From a checkpoint of a small transformer trained on Wikipedia: tied embeddings, 3675 steps.
Each number is 128 + 32 x the weight over its row's rms, rounded and kept within 0 to 255. Layers, rows and columns count from 0. Numbers have three digits each. The size before them is the row's rms in percent of the matrix's.

# layer 9 MLP down, 384x1024, rms 0.112, rows 372-383, columns 640-767
100:170114104109129088119162113141095156132142136142134093126086170119110137141152103194131117094117120132161106147109144077135174108082103177111107144135108152081134174170107144142208134135121179118127098156040107143110091132136156083144164196101105032084113114101062178081197133160080144106136196164153138131152173087193056152096157217151119132124133108093116164123109158115099152136102
096:125193127171086135118157130143114147122088078135136077140172141152093154156121085158133113052151133166142091154153146120133039170037211154150119081112115088166158203098117136200121174181141122085160162133182111200122155147205173113152121177175163219149097150124134119156136175099080146147139178088192144158157113131124186136175044130160120128073127098151106201138137119097114133190120
099:170106095111070138128156167138135103183131122079118115132143128188112168111196152093121116126072109127104125122123140116107144063140091132106114061144103127200136114170163118113121094187136196095106079167146127162153188120114129144102098156103101094121133147107102119129128132100099169090060106077136138146140141127153153107100132153130145099159165155115124141155123153141100120161099
098:094190120172184119145180119144166201195123099103132114119087125160156102113146189127167077063089205156200063084141153145093101101164149118097137171164185057121126171117124128135113160167145140104127166107079116140132132082139147131056146177153125119211188082143113113127204144118160149131148156152080130057123089208151116118107153099100145132124183154137188125127106167142136102120114
099:149132112186165188077122166096145086134065117090179126181146116072121072131113094167063191081097144133218152128091109131195106160154160134108112160146080116155063122111110160122149112121104117091160081129179148126100143044133172160094130149154089091091133120145117143097142154078101087129170090173123113123172143099140117074140171141108117181118169158164121098100068123043109156147132
100:078118118104133101148197179137157119133180149197146119157124121086123147071093128093122142099097159135150101193224114114145147132119175119080135131150164127139142149133172124112143142098158130129146114115152098173146223146118097098158164194188173102097070166111138080167105152087086085176164162119124146162137155169107077112112164136113091154107132167141143100144142145106109106165171
095:155107145095105134115158149174135149080173124117157084102163134148061168134149130132103119157150124137092077162133135140094103071143133107123061105107125102133128155114145122118122141164151132128169090101148183095141139111077205081092187145128138128100150076145104115125147149179144061134112155160150126157099159142129075088144188099105167073146124117155110179137104093125179156149126
099:130086124105165157178163107162108072130133142118113126153079091145121122145111129105148140130190132085121131137126083090175175152150151119106157147121048116126132161094172128102096166070186145183113116132154131138106114098120177153081192179086120115140142080163124068140074130127119138126100132085116082168183173131072107120186163091136133104098113127141126117122140126087166142091152
099:119115155127137128105097180125135155150122169107161154121192212113106115151117114108112086155113107111098075145104083103130201141077126118204135115158097173065161134087087156117154126156106110150155109140085093078165149136132100159080154043135165141099124144127156098140138113163111141094153149137151075101127124124130213139124131133123119144156134094094126114083132173155071083174145
135:137125116078164177121129139181075151133105128109115161120094122160110174120096110113102129177147189076152124167160138102092141171111095148114175092103152121115130125137112095123074136130135251122156133109141114158173173106077087092151186091124141103089112159134124117131124125143128122168168123143119102131150105120161103122109149113106171126072099117142150128106100092134108099102145
098:123113110199140092140124076105116106183158113132169139115180097072104115125138164132189124116122107117134159161158119147089147165146118198069105170153057152153101100099170143090129144124108124125124162064117042099111134154153113144154087181096159148174153064137116166131146160107178173159182094135073105101141181105160137126143165169074098122119090134076082123139093130146129114080147
100:178090140196112106096159095100158155137155082135142067093078131127132141127101117116097160152158161207132104158141095168100146171118152128179141094116073194130163148171135102181143151102142100131192093198138126168108148067186064133126103152159084065159106095112109180156125126152136162150081173102126147084153104189077130175220113148117126121139088111153078121111101061134135190180094